Each number is 500 + 40 x the weight over its row's rms, rounded and kept within 0 to 999. Layers, rows and columns count from 0. Numbers have three digits each. The size before them is the row's rms in percent of the matrix's.

# layer 5 MLP up, 1024x256, rms 0.105, rows 997-1023, columns 0-255
106:519479535461551500467451538511521466470446501455487586470513479478469520506467602533460420465497564576538478521451542560520485516504424503500469471599483429496488519529496493480470517512492583535509461572556428493491500503521499557495474469511542524541457564463564513566525480518507592519532452525421496438476464512481447498506579482531493535534468550534483523491535505581522466485548425474529546509505482508497503431492528512525478539543467447552564544507459479559541421420461510528479494484582544564504551409428554500491587482449471507578489476488523510484477493520464548475467460453477458499495552543415480490550477471508486543440435554517584513539547479450490503549461525513499483513503607486492504471534460495472496468488520510525530513534485580563496527482488577
092:589496524490552461479509485537510558535431553521541473504475421465469463542442496508460483523527493528468498492432488465475534480536502583501521537462491534550422566519515527476419487491451478496517441572519475533492470555506523533490470519524545518473500546528490420505557540473456552417496528576467564525530435559440457521461545460517421515506490477550541467543490448529535481523592435456518554452535512545455499501514560474431448485505481529469438486515501461465589489530565474461568425527548540516471596415484469494530447538499486464510538495485455545529552488477552521500481467518485494525465477449490534511445543498515496511444467466503550562515494528421542407502501510427509535516443581522496435469463467497464484463470501437434493571509462540465466508559546524
096:500518489516468503430455514496511422487519489555537493473516439473507491493397494508458529547544544570484509566481497477458448494526422530519519478530428446505450544585521496455565443527412521487529521521429478496481486515590522473527489534470576461478506495528489518520539450504497499500564429506448472541468507617422438558476528539448529533513471570564545454572527469463461452459471559490564572541491504451513510480445510520510488502485462540494523574451474490549520502483481489490526546523514513507538511509542492457499495548573584503495447550495548520440477483470457518525470526577453492559441510529448469441480522470495550574395513512457532567511606546446474499545524486467532489510488554543527400485509544436511533445501515535513535535503503468517516547478473492
097:502525534508496456508476509527518517481557506549522436557480469557511524525507481521466438531460512518458528480521495435496585490518535529494477517585547483495443418498477574517534511557521463497404460569558450440518511462518511540467507547513511486480514558524505423484496445586548538544493465568516467476530502529503482448392505518481531583458498499477490485530496485474455541532502524442504458510538471569465489462549485477505541549477484550472508514445470425541557495405445507553478456450559543466482446511533487490441513531472547516444560493467458528508549473536460454466507486554511490566468560554514448454529513516540491497536489520453511586423473493477498575538426546445517580550434509546588475538522516425447528514524487629507537496457524452526475490465521519
099:478528493511505478468429527521511487505439537434479519526531534456487497499424501458485458498545551468494475485510539537489476495555416503446508496549491466466516537509534461491531471489481463535444437517481506441537477533446522543401481486473503459476459515521468481508498519515455532498524451542457523468608462414517468427482552563499511477485563491513502495503517448522544588613557483574557513562482519489572593480512498490455496525473534513534537504517455547517516486440452439543532520491497524494503503430482539456591468517447531475438461437537565451513453465468468519535539475482540496488534558546503568521427535505504514578422417507501516542534531524446495516555507506403523536576512613465570477449432482499501518506526523447501458475588550491513493497480461446
098:452500516425514519512506453516539486436498555506491442489517584518500528481478543519513450493523498519592488493471472483526466522522451584536524475492510508475468542532505545534517544562478532443513522531476505494535519465444405546547472479484442441459392454482430499467469497546472461452432531528491515488579548506500428485539495472484537482465587518558458516542525483447564490506461490467474566476531493513516524440565507488440441522472461496473507488486443462516545512411493457557480533517434480543482466538502410498509488564591481491432519496584482490559475492466487511546514534546564501472606459518521577419561478532529559519545484587487416481474515549470480478564426521478526566527481477514533500459479488527511527495514523485413580505539542477527500443463525467
095:533591490387512513465555462467483534542507518454463493504490486534548480474437527485492550530431517490533421514417486451530531515524450517525452484548460471514486455531509513475463499431548464485452506476445561547473490504560461530504511468515528484568548533564521503503507445592458520574503462534437486467527472573456506449474459446431511516491478508497454552474488506531489490473474525471611561524466438468493561438528530436479493492548562498493545499553504463516488544435478553528500542508556600488476598497538519554480484483490499496551565504511537513498480597579504504520468527461482539474497530467399522495484524554516504533449459489443524496490570513445527494472423573465549478537459524528509486540474465462536544429515551531507541436496539568514502482528429566
105:490504530427486475537478437452496486465503489444518452522562461469542562530461591460496507493466490518570498489516536563540515497553406540540566526500479496561482527527457536492549504494497509443444506484509482488474509513450560472516548464652492540533524534553516553486464446520548503461436493506478473522582521548432446537554535568474518557501497560547476569497441510443468532526461524528469510515507468448579547459489592491543534532478468555442511531488438446485490566410406477524470501462524482530517511486511509516522532462477473570462611524529538522473496569503451442495469481538501496440475516537475501438547500500586528473527482528522457448501498531427533425491570505447540509502467528528492483447485482455475479528541521556553548555520520499535488559527472470
101:567500515505475546521539514503481471524486533525391522451513575551530540492383520538476523510501467491480435497460528532521483528534387595500450494505487452505473527531553515491434525519472431528497560464477477490479499489445501465526509486489507493621446478571535476450535529494480488592498504505518516523543495494403543474458485496494443518523522502488602581496531456499565464464420549492550471595523508476508539399484503411490509463549508514531514498452477507496508433471542523493471505473543520538477487488556545497533527449493510484474477525517565561533447538455457490559500445498469476544557484496503568489499483526469579515483406538490445513439484556479509486467529504451538525518467509469462475520488520445517529496474489483572462486548467529591390588487482497
092:538561535467456528461445477560516489545550479503526436497537476417426468505500469514487500492507539564548450521480522479502551408499551518507535513499556469482547545513506474508450491540513526452478521513505491502470460493498484516519556484577575503522504498441410512518473525550540486528484540458491525480503531456495485543486567463545506484516471488519526482501521507549501485550561552487491553481534429515428532451471537482427476483516442535465464472558512545488515567445529560493554515488495524547572456476575461492564541536481515553553565479470473497571524540526527518482476371521458508524522523477483487479556504542573482506566477531475510469494501440506409464420601562446509508463441483567498372497487480496491510436607558445550530443540501573545509471510456506
108:481524508508484554541553480588441412446508494484501447552485430510458531453494449564376514512468498485516503518522443455521517477533488587606530514464546468520504501589503547444500447524489425470546557472517497468523520605526440474524513496568531496451575465562489460463558510503521476560527531489466541474510512454525376458497498463432481513445526497537513511487470477576485505496421490467524484487496486472498491467490493481507449488479521568478479563549427544478542538520523494534492533554514543506507491474439436471439576558543531460543552499518500555466523555541500493512552518495441541492467473465472507397532520450582505424479478486481498485517487460494520489471509513464489538405489574473539534524479478445562489520453499509544470428527499523535568457506472514
112:493584547464510462478443516526482430538438572518512482536561475466576488472465457533506494438478523615476502533537534468513523521511418531606553468543508472509504527538519566492516476512547490497473536509410508504565508481489392569505547499494505491509443570553507447512533429547516550464481532552447545498564518481525467499485547487491481496495473527482539499509513539421482547537500452527503487558525481562489502529509447489513486518447521586484540563528443515437418496461525447494456537490493495524501483465537462455536549495508486475480494509558497541479452511548481542452460489553462430525595537540503489503518486519469539491530478515538495476536551491444463502429538515398516536477457455491522477516400394441452498469547493580539528492537490463508562493479394512
100:537538507517473417556499518480500514441498551579508471461491484418559548478528445509552501438539513506476428573427533414511447419574444533512514524535485516515471543508515489495512547470518487559480479551514547469443449571410516499510482502594538462544461426460407500553513540490500512452550527565458593512550530471490472492447486439481510527482460470476504498563548519558526511503475507485491505514489427493426520500520485526429503468500564502474482530492515587522612511415523448493544494531474526482514510490587500493457511529522461503504541488513539529502468455422475461526511502552496562474448520459462466462453481506509482585528479482430482530415490494503500472461539544492533540431482554486516563507464480481544499484525535455386456470559496443521488549500493506
095:508514531523508439522474506489476524554538498453478481491445531503554477486430455594454393483478563578546525483469566432477410535525489486480530526486506501546464470508480628500557475497490506450564472523483447508476531536501426511472503485532505448452489467460476513460572510599548472475520546513519517439461555530480499517507547446406499556473457554513477512606496480554533523445506498426454487483536536496515497471498540461496480439466537574415531483512440496461503480492525464542494514473469541524474492468496478457500553530510558453577481525566556525491491429583520503500537522553521517548458445483440492421517465554453556476527480543463462518548549527517487492534511497477491448415481536447483466485523491471476505510529485493365504520475494480556469509565436497
099:564554468487467487476475444419531489472590599440484548471544454484502497507411563536460460522512498559489483497478480541515473456512480504578499520458516514462454469503459532463515560500506527468421531562494482479459437546505530517473524507507528488564501473439524529523512425453473488482581472552483513456523508513548509512456489471490467519551495587520512503474492450471481486480490502540577555535490506513499533455485443488518483543433513526426533580514502500524489570484469525537469474480479526498577488528516445446510502461477450475586475476552569572486539467497420527412464532534557500558482491522459564437534508493552497522507523479510453428519532489473544542486548522500512479408493602476576459400553460524439525428593463501463484473555438488487510480462443464
102:497494573492405505507581424506445500525457526521526497484458538510490554514489442497444497509512525536561472523513482472509487505485538596585455487538486485487468500606525542500514448452481517512423527523532481427513523580491429531557499501564441574489514528503507458420515525469510531442467495523477509508516558499443492525504487573485510501433491484472458467510562542479521521470469470503522506452523441582438469398491593536429528520463487575505573497473468484553576505442523454506460487431540493594544528445526527504512487485527489535476500487490527561489532548511465465549497469568515526498463466541526527388525502498524615528497544493437501500516534452435475511455475519511491541434505579530522446537496420497484484505516552554528488537551456514552477500525443473
097:617528495457497424444471452508480541475481484568444483466448520510514553526493534491454441540569529576535546539539377457489530491527535500546519538516534436556497501531545548425460452522460542514417418575461448479519524497534513491560481524521490407518516420513441502482527523495555479573517543509531552474510527487485484479485553448491506595571487487488494505511520437534477434550552461480470491525536537510502482497474555465474453462402519558476548482558495519525552484483485483497478480570530507452507541466541486426507472525524477442514591476477501495560534567552528524452501558481550479498577553506513502474510465468464515537545489591420462515490520503489452486488502568464550500490510565473508509558561497486468520451518488479485471471526528605552489483513473490
101:565543545534532576491499514568524455514503534543472422433494518446540531472515486464386488539436489532539525488478491466465404493530531511514522519542532483485462583491459445430490481524465546424551495491535497471449505483498478521468456532521433518455533501579468459500526453473505464541576440503505458465472456462526455506484552514497518528443552479491438468551440486509471424503554475466472525581507519559460532457518486425405532487560512489460446514511463537539593485410479505519437474534458547501580542450487502471503543447580537503488547512556495495455529460561498442522494518504445455560487506426495461450490482467510522535417472551507457479467510520476517506517541535367530461422456533502539485515529516455502533541489506489468498488525499533555550487499443511
113:519602558465452435480439546462490508520461555430483506422515504479443502395519475466448484445541540559524457505484486477523502422519473527468451541469508466535517465521518503465439464441535506519452495554487500513535470563561469524556516459504489479518526527464535466528542428470526480465486512547507507502590506534460470467509547509461521458539504583504431477492459513441511520525502448522478465484522450516524565512521540506470489500436523478523518559464470478584473504464534491511560415533503485521546562445501568504508447495500425532486423495424512476424446440459538489470556469495453527451459603506428508420476448491500477487421500573455503508492527514388521504435540524504493549478526485523480428516495441522503583474534540494467541475531430443508544529552529469
093:552564466417518478467517484464528497519555514567508473495543451429529534484487435562457508434547531534457486505515490411482582530532537524594534510503481424522487537529496570427462448511513524539481508561465502503481487496483494440519538455556545528519481536545563520478510411508494459548527476463540534475511527488463476473506437480396465499488530532481444520532465453543475461462454568499531524461471369558475532501452503529451473489470445505389457572543494543504481477506478518533535500504463532498507578485490507427553476514477433481492503511554517540464461506443518468544508532482508450491447542431486529520481515494504483552555472472531541430458502545522516567504530487523558538501410522499516380475477448469482480504577590520445413498500509507515546476499504502
096:474481493477535553495488491522472561463561527391540480480505480519467487396522489555550538494534504521436464542485476486534531576502442480560491442479497468477543484539470524481509547510478491467451492515537482498452512458509531525541529438518474507540501575535513556485502421595526471513554510534538492486489520450444526482443542476474552482431432551534460478507538504445471522499453530503484489482519447522417580453514511496433505536507534516586425534483448466468534458525471535490549528542470479451492524497499423398585546508481475491599432498600567549467469464455519531523521486539486513543544552474440494419492496522543536533538506533512452486490573520460463502526490508514470427432483474491487527466444477547486477494526486587453532522565567487547512558464501597
110:480522558488507490551389469506476518528497434514476470540412501521472537527426517442494497509586549540442489565505494491486457490535491530457561442571492445590471529528503508435522480489453500443415461466465454502498457479553452473484472492526490456491464501543419553459581513484513511527557488502498500522502470531491511508459555583478533476429518501511535516542463564473499494483561458493508484484556526549524517502551508499476504488482536530518439489487489494516495498473534504494491525538511468530582520475580488460570415456444470500515429539528494502451512479473517455493492526530494456471555540465511548466470470504457464485522450541428467423500535502407570556567426488456525551455461523446548492540392483415480527434570530524513484562544489575556460520460416518
094:440534510440485442489465525486528486524526512538449528507471488534520531480469558547500437512533421454419464546505535472551443414531519490491469451491451492490482556574536575510487603478535484491516452529497451539526488528486489552515502471491515522473466440529519550518535523420499568526634395564505521474570475479560425440467518504472460506463538477487554547504564520501542512500468502549465568476505494526516501512498468490438476447406491539530517480533498483493540483518491448482486474501486492514507479481516540485538529493504550469455455539491557439484406499418411481493536501484443453414576521494555555516472510536454537463511504498496483526470582520469576500463518456482545492495447572491561438484487433498537522512469548572470506530500518491513421610534511514
090:511504443497558512528471551468533530533492472496460534433449507508515479389512497454490489460510502561504488491501462509507554471531519530517529461462537468557457487546451571543384520514477459556491471450525424568499495538474477478491492543477612548520445513503440484469494424501535528548466508452502578521521472447492477481489541474486469484481465504528533526494467467483456558548509526513529574433527501468494579492467448535445476540457443535502475524510468473511491532560419497501517538535519516534499511475492507471533482451451557432495476448477534500431530547474570541476573521511521451453572506511560518443446458569572486467515435491438501501451508487506556440486532556465527443417515499464510464472460526509456544474493611472526481461592580570554420522470553485
105:541499504439543523505448474437535507505523567456441531510502467464530421503478531497537463545525520557495488511526470495491457459522512611498456412577423537504410509530540552453578462454529464429487496518505429465459519495434535594512502473490494482545467544462510489456527509548503508466565556591442483494495543512426525515479476493444535531438471480525546459505538433550469529553471564421521555500498442490483508420526535437493557490462527524452529546462443529521558541502487461474496483534546533409561561503516565473524538510499480483507560475458514503517486482509510477501494534506473463562479483502513493476454486502519447482484504587465449445429517553492463481501538499501587588498467536556547444514497456429517504500511504529446571426529538569495483493423503495
100:483510533489559484512545452466484480539567506476491520440518487425475549447452477453421427471553506480560475523467544465560454499518539512503473463471501458518485540563534566460519488447441537534508541527484481488518554495431467522512521502494438460471520510487449459456453495554545546474543583589464540453448513455510469488548488510499530480535447488516466428554511471518438461547503499442479550514455529525521506479580518462490478447496503470475505519527478521504483469477487545473488487513529496477521464495527445513480504597533515474506554513517551513537567499538455523499479602509550558549426528499421426489522542558471478561434480557501487465531534372423528442462476530479511479475542561547529511525528411462455539535458481480498486477522394599562567475544545461
110:480541498475479502482474506481476500554444577490436515516479502466489502505485496487466452456520526494453476539466523470549472442527508477550482412542551412569500517477494516470534536540486532484448461536495472545484457504478487515510505433492465479444443524551425564459457444582496529555527517495467559525574447525391481447509536471501570576459557486551520515493543560514547484487472445501525458522603493467489555456484425488469526574487460457420524557499446431497456477471479479497510572534505540511510538432537504515535495553452527490600469424526594547435502521497532470546455521504513454482494512504395569523480507502601487521525504472510561420485561532474536463493466505498521506553400519523528427495497455453496504510503522547528510556540500496521524520449492543
# layer 5 MLP down (transposed), 1024x256, rms 0.0938, rows 997-1023, columns 0-255
105:463517467581463465591443566477473469493541543471441466516478540542509435495507495535454488513492431548521447471444480548497604521530467443547555565491508492472474515403522505468521465474514514482502487510529501505538481514443518572450479489476465434485459551440512497502553391524414538503526493502450483498531515500525499543445471517549445516552519487543493556473563512503511463522517495482581465599535553456475514472593498469540438480477424493490499484447494484435477505482486545527511501465492501501528525490489599438477470485571547557484561479531508562454497502570390470507613490462495539430515495550429501544483506485530488507447486390443489490498493488521448546511487540485443536491457413483448510506521440473447524521520497483527448463469474496478445500466524512
093:501496493536472461511519379497405500512544504474494447508566507513528480374584492444533571431490468480486485467469506490503496507365498566522480539560472505504522486516471572571497490471505529498466432493494516513474502479530545522428479454505493468497552446456497482444554506493456496583428470478470525522495480446501516472502523547509525484493449482568520539461472503489486526507430478486544490412544490546575468508507480547520540441530482529434491535426458479466538556478584520458511466476534498559581520454503552420536523492486511441492550535567470526507481551502625561548439483498498504469511498486495454444539538599483482531523477474467497487461521453527445546485453498475518451547506507527540541451469468461553439533447467539505553497499544492501537541566489553
099:406422553493485583557510515553469537448434464452504496484496526526518452468435502437534394560574517458489463515477512475435529450503481528504508479508529519532583516503515523528580486441524516451488508484481557527488488570462491452425483476507518449515487531503439499423546527494449486476555456501525521502527412435482584593484462513575442550531463489464528530515586502539523525394501559491528500497575433417519498523427544515561481502474596520455431488468485466496495504514457548447512489529479438472435452528497533489569555522515513475491507483509459464441473530515478491514444483499429486474462527541520479531491481548570496550488477542594536472475527476534469476489541550491510464425531501428498532502485506460531531569510510490516554451493544463524495483491457509
097:509546446550467495550524472564552477499544490486459562524493474525469456561588480479524492526512447545449432529498588490473534467487463494502451506528495476488552415491466470542504440515469507501501493476485481446501509459520458421498437543491528485535473515463428482409456524473482476588546480511533464546530560479512495440511371513490479525490526504517597463539495525462466520485618429511506487488517480537454519511459449485462499493498499474587467449441516552475511525536489507474511481497548525477551495484535539455511472479565536481558474502568635532496508535572506573445572490588502477474428543529490455484489479536468516556523484451534425533482519534583504555416456496546477556460438481482541480484493528524509504526533449488547464509462518420458477492492547521
099:538500546508488485417466488423494540487499473533557561459535511435449547484534459539424422483589509458556528583501503431474523475452545482503509506562426490475492484512457456456478492470549496470513502502539507522505532435529388443491504520427441523538448535462546531480526509490486496479549496492488502430521519452502473555554470490544499459467497499453468456507563444506491524502421466485475531462554450523507467441440482499446472474641460516523489410567474523513496526455538549556545431512574443511531515567466390533511466516441562507439454470545439531539500523564525482517526435442541573469461516467488470450484541514476499564478553526510443489462527535499532487519494508521416472521529478495471553483495509525501476473561482471514494485468452485450549560502483474
100:477491454534469459516463523481505493465466485516582538482472500478530501558482512539495489440500612472499539447545535438470458507432465488501510491529531452456470482458453438503432447540464466515494534503545531481454539467534515508458522534535418459515506420470471466504433441499571553520456553492485468467512508531497565559571403534580484487521554472485538499605440526554545581493527507502469489535500470565472546527536423539527470476469473509529546529494448512480465528478507499471480531499506466531491492438450554509478414538484524444472496444488422432447467486579427509494512491499499472568475498511495457548466455521517514484588563499486467472531430549456520542528556423481487494475430498500467527439526472493507412572519405503497524489466503512448463506589453550
096:548478517505477474427492555464472486530488486504551475461500539495493482502455535532457497442467479556521476465468491360489442451325457571507548523445484576489459583489538491506500451517487570518526573442548465497535457488486477519539529497550468485568512511524531446458487560442457515520523479555464515500465542453493518480596502469475450557454526562458518459455428469498531487589477482471516571513439516495465520588523523534490480481452553492494495485498516547560470552488446542523553478504470519589466468435505517538446471483523478410481523556443485442533473512497513492513412508439527525487466553515542482519528487545526516474512520467574509561481560483542513489494435556443426494431467479472512512465481539496517509471477506514522549505472511489454480581463472514
105:531550461456540430481508486522534491495610428523498414572477486495445505508525437532507520491484504493501559501473483493466474589482553449532532514528544482541449514412493440488493462560504513504468535468526419461485457527572532455549462520446422506544480492507516454540491462516524436479438488416596495581556471513518488556440429513543510455488493485546466524540547440518477416551429471471544559554545510529513511431482527517531452466532489523437474464470513503547511532494442526449466496484458519499534541504489519498589475542440457447488510565476523527445463505491489468559459526534540452471526505468525515552513468510414514555540514505579417440542473505482522497435546516494475522568472516538479490459589490476473484481421460523528444453505490544496475540526522570
101:576477471450504506546505498523470381530518546503525480548468493502517527462482471520543522459486448521492575533556470511478524516425496441515516480521409559513495531516567479477516568557536509533525531481514473432431489492460505529581497524476498499501532496485500423443495474454525499552483502515462474516497483459426514492508505463507557494457469537516430544457413452437453502494491538467437468495520495540452517423432409483459485535480513439508507410488546494501504523518498477543492373590453547473482491494417542467535524581519446534488509529484534498494584481522560507489433518402505532450474537540520519503447462467517435501453558487485529536550505499544441477448570551524459534498524575538469477541506522520445473457558501570487535548488480572524554578486477511
087:536549488523511462455495526518506430495480444449522551496511530470444397455489501590542522494486548501536437524487575466443422543419569473510487541537563510494486512513455466478422492501477507515450476460495528462486529488485504496528487524446529504463442501489473495460518505405488521591451486555504459515569565474491424482513502521470511520518502486553544512522467523445477479517408462521477525491481512475562494466503495466465578620434481464484496532466566439511504430554510477466490483478559479492491485483553458540476541514617521456548483517536494570470490503521549495488473474553562510585527520537465515524455433521569505411499488541517490491485479552541442502516470525554599491446536512489398478527504469471461564505474480457440457596483496433530499484537478476
108:494476512512523501553494460488478523562534540499503469463506480518491508499580530545509473557438427489480550507432519425530431493523523622506497426520562499538468495428440535411511549495491493483520502492427560446516477502465488541505508494427465480478530466459414459494571492479491392508504540588457487512545513499506557529445511509500503526487463416523515488527514511480513506508525533563510489501506426523474579498452512476522480475514541442467517476546518446515563534549536451509493452524490507522471434504562467480507456561436475550501545485487399443555508465550572463540511432492475466509559492511570586527552527541598528543550509464536510481497478511451523493474508549526460569517508526587548563555532464423467477484452521424455470495475574449522492494513511477
108:485488571508449481510512456480493443541480456445468538560460495474549500547466484452458457452524563472578556504434490528551487524542501500563569513566530479532511509481462508502472504433497432518523445516518579479517528449504446489475493524571443522511457520485475531456488579561501512476511437579545549429429535547494503452478490488481530546504484498430533517503469534503458518457582498499466502501493518450447431521555531497482514587467407513444501451455534461446396509465495536403522474549495533430510473507529527510521477475511457408508470471465557440429568512590472534406488544498488460485508504543508510540545556557532459568472437498442528544529421427477455474454562518541531515510491494512526465575477490551497490504539481533558486492526496536498501525480519534
100:482481457556550456439500471418483581510482551547528515505497549543493460542538505506546472430527546458508490475500510476580468465527588463546501488526578542465462532523560502484500538563426512447538462521570523508508581559536427446545478487573507504455467476481544497523488462486484474493445507511525502501487413595494487472547497549555477485492530471498533573490460574552494435474439454512540498491443459483511499556483431445517542492536503457490492430468508533535491510530534574500472522455490517503489495499485523489495519453472449457532492496581525491546512487445495518513441393451490475482590560445477491443454519477517505504525473456460562537427466526443576544515492508490542477516494454489550459530519470523576485575473484548519627437514430519560485505529536540
095:469454496573524532482525509511475456480536500461507457528470553495510533513508510517449456526603533526513520489564473457529453521448546561398537472523428504500570491406455507553546536476521489541467519473493467570512425565533456504472489462510553452504489462443406506566519559537532483464518523556548525512467508479474500479499462468536538510512536496434483554528515490535585423420505525480543437481515458452516572485452454525489381501513588508520448480448482564477468420517513479538510541504506511566510485568484526488564484524528545445487504516544514539437501536435488520475513546413540468471474548507437502480485473520492561506555499583472541524570550552545505496534509532456522459515497443514481524473520559477561423506474505476572511502407518500498516451525502567
100:488464515560516525517592500533491510507518531443450558519554479508491543550549485595469501517462500457513513440513535552431484555410510563516502503424452467498523492450500467524540517478474509472487549523479424555570462466497479523491556502456497544480552491561543528522549545509447515443459449511515527425451507478465525486503437485502479494468504528569508543421497498592508512484535505500567498498502517449477567515491572575523603500539525429462496575530571532481496531495555599548477545537475550486533464504521560469472509444545480564510437473591490548508494488533518444453540526545538440540505459467506545441449516491526434535471522474488460463508546493514469536508491547568459520403552509506577580524474499482494482561441503497488536514537574490541513486471562472
102:512472517508487450543422494512509543492512561502518443452466498549491553494495495472467538432481532456478473492457441485462470550519493554512468524416502485487491473493473540536511518574514502479494516530538482487485498536522444521479550535471539584537520525528483471485504495577520557497526507501527445504474531481533598461531585539511475497485526563536473531450428527514500520513497477507538466539498459500511452517501560566446507474454426417411529542397462529420505538473496489417447490528570513480563482506564528514459466437549462511484505497465467509571548562526503446438485440482514496510434573426508445484537533504422425433536464497558438547432547468440490473531493493463392481525428481520561488509495519468548543515444565514589497543540554511512533454484470545
098:497488531465423532543536503499475556467474461456522526514542527516559455519475483502484561475459432572464572481503500580473544560434547473429437457475531511531551490479501508439485498451499476449512524438552457497557467498564477503581488523472465513455500424507461442437483480524467508509506453446445531537460466485470472508453476519533477504533520438472422448488494485493504503503440512443477533563478506514509467496532467522454486465444479500579565433408456483471498523512522504444523477530516479533453518461493508469542505535557598435497545563456576473503537454563547469464518464428532547517505515510581572565536537519460525489542542480521522489519570489453512492475506473524391586503461465517461533546537449555507472471499539548518513493512614558528510530550438434
100:501502446461493547467507519506508492468515480567442520555491453545512502557447561512470470532534484472523452462486471549447487510518435518527499402492481443492519514462437515441517405518530458429548525514518473529479396525514533543485494453461496493550514554504515490425508482485541511467490466441493493581505501512518486522469556546548466495370467478484550515513548547545556455404613502459456525467513488473458547459503516480503565421489466423474464493466537460513484546467510511493517571453441492507532507486464479445460517533511530602531464557496441438517495546531537514495498512452511511481487484520504488538489493511445574457502486478540514469529576440525447493488529564583420500525494458552467513529469525491540512396467401521483390481496579489505483512490485539
111:535516566492512516471575499546512561507522522487462539527497500518515447482458497483517550448489567469535510513558514534448527510490490508405484432471523583524446473450542445424526521576508488512522541478535478534515518434429464482527487462510482406470575605495511499447507434486473466548500550485457502538565480524530507473448501496474498435542505548524485525477515558454570555486478475581538547538514493478512485526433408516493549443476449485531525498460576509536462433516442513524482449525469417438495570490525477530562559509504469525453504519486567559529497511498479486530557499508541545536479439520471531529461535576466507566536483515457471567558566518542506546448529496462514575539555474536483414497520424528490520498511473451492429511536471474564462483421553446
099:540480511493540476536560461511452579527602470509463512494522537454466440532533458445466464482532461474442442477544586543505437442513514486510491574521521508519449449472470516508451540535453511459529510548478452530535542490494545511494521494478439590512513514499543526477479516471447562512483534404528431465600530422511457500519428469472466450507506494365561507510509466423525493450530482569525489476453520468535516586481511495494475454489491503540462475511510551570557487459496509465534491518522513475447468450446521555564547489502436453495543533485517489503552492474560471502495481531518448576533457464512513491440587521500483522474508509489503493494487560551522538534476368469494488522496498533437548427452489544602534481472498539484543500448503478393520518469492487
096:516540417455469490512547552489474533490453494491549568510481505480581505482578551519567503513571464457470447525492524505609570461486528486496487483535553567497526461498393521523494531485518542504513518457485544440495536525490544471511475497455546498481516442450575468462519503482566517496458471487512468489539594524546545540496478430498418491484517445491525431461534494535515510532430520530517518427479491472509459466549441502502481456531548546570417385498470519484521532500560484441576484457545462487453531445523535483521533518509426484488496561501583485542475445503503536554547437547385498468545494481444530534438503488491540438527564496498496490499520429430528537536461477459489482468505532530466527549497442512541457547529476548590502563503518488486525474530437508
108:504574500512480500569436507489483522418508486473562549555520508537522477534570531474497435520463552504510552516492484446459535530386480472551499483500526504482520508444473553497558500549558483527505417493509451462479486483443496473456506523508491442592466420562459499553523512522463529563521482540477493509478495495451506446576501572553503519401577511502468482456458552519555503467479491497539500495539517515518526513503471549487534537533460540491413520479514483516540581490421543475494535516439409544489478563557521462458523473471560484441597535527403544501471523457416486503503543541489532506564485552528490515504455525534511460456502518480445525559445442510520526534480439467455463523493462511512465544485498531477553492523476496524377477479483524480575565427516580
094:545510505425529493535483459514507525514557475473476504510491512537487563562495503496513500473456560528532537455479496470498518504419501516415404535490553431537549423442537442481425457519465572472429493547538483486553494490540503466479441499552522520542527480473504424511446510532594512498401635501513567488431545522451547578498527517492540525535471509456476484451479504476512517548574432417509485556479514534576481497475545493569533514529449486485541474503468514515548539474519536537495567539494526485485434459499510538498492523537401510473532516540490516493577496540537527488538459539522515539428515445492455519470539505524505513508562541516510432533497506521429465505522468505519463461548501550521441513513570494442521477562494530458547584514481508518589434481498410
094:557433547537456490556549472509456453449511514421592423478560506536463487497482530500500503516524482481548422444464448484519453448446493448482473496490511534513502452508452435410479491524445507445482456385503502514496527498522488542501491487478498509491448424406563498445467579523466418522514504527516406528487600583464505505567502497478526508475504497454464483460371482535563496474561515454515514483526511450435488514473529546511537572425483460525497513531483433532506543531457511506561528535479501480480453533462490511524580477567504481493523494518459544516461515519473516444508506459512452503496505520587444456497491468461507485464515532497530433513504566521439561526515484528508472529519497401499411467503534456465465411463487485483514524464498468575429462516499511
102:471435543436482540510534517521506399530461498480509524493546517530486445498496515547515558431564573529495473498531528532531495530591490469473418511493465499516555517452532495484495510458533521522466489416490525485496488519459487499533529563504568485480548485432470462540475523483498422508509471469429522460513437492476491518503479579525403465471602489519561496490577384510478544463509517490549506465496545472492416538547532479494437554481513440470500556480446487509501562461483492443514478490447533477464510520517479515520557543507476546452471543551536414502507471544472479498525424448525529503559494502576482484469523431472459456541530509579531489542495478603474535473466348549530469454419533499493489529508465516554488489507548522559570520453543507473507474467447545
099:469536514507436524462532508492477535515497466510523568503541496570555514443537495473539456504482417442500413574509539496580512490451511453479522498474442513479494413503464523450433440569491544406506513497561447499544496498526529480492470586509498444557402453511544488520446506504519530480488507510542469462562501547521465553425447483550519482531536480393474491559500518493516512535492519474503416464466457515615569503518524497569505509538494570499476500447406486480464460463508531501602490465536506471462449410533545490532558471412528526541509496439486515594523492464496571513476564490473477466477492515448472474409506513578510476504473563474495557495556478499482546472503526493460423504502478511440558481514514512561547535470518492493469535540526489510532473550497493
106:441490459509537536491461427433473543475457528488446569487483511514488466575515463504525437508427538495571484533496486423541470479471537487488554480522543536466493497478417466495506528537513521511507416528474508598510625519502525461543551493529483384527430447589431479478478485544444452480457592502439568520536484520460574494430508511525500484428476422545522486451497414518453547485472543437542445512507464466505488534509469564546504541502467552513516519542451473499448499501489534453519484540480430498520460459533501488471525549464486481442452458476513476500573441510537552554439512449486481517474533504484522529423514427483487465536482446448517503484558510497546557508522502483495499472482460519492512539510523496470493463612505454545474517516539537581495486465512590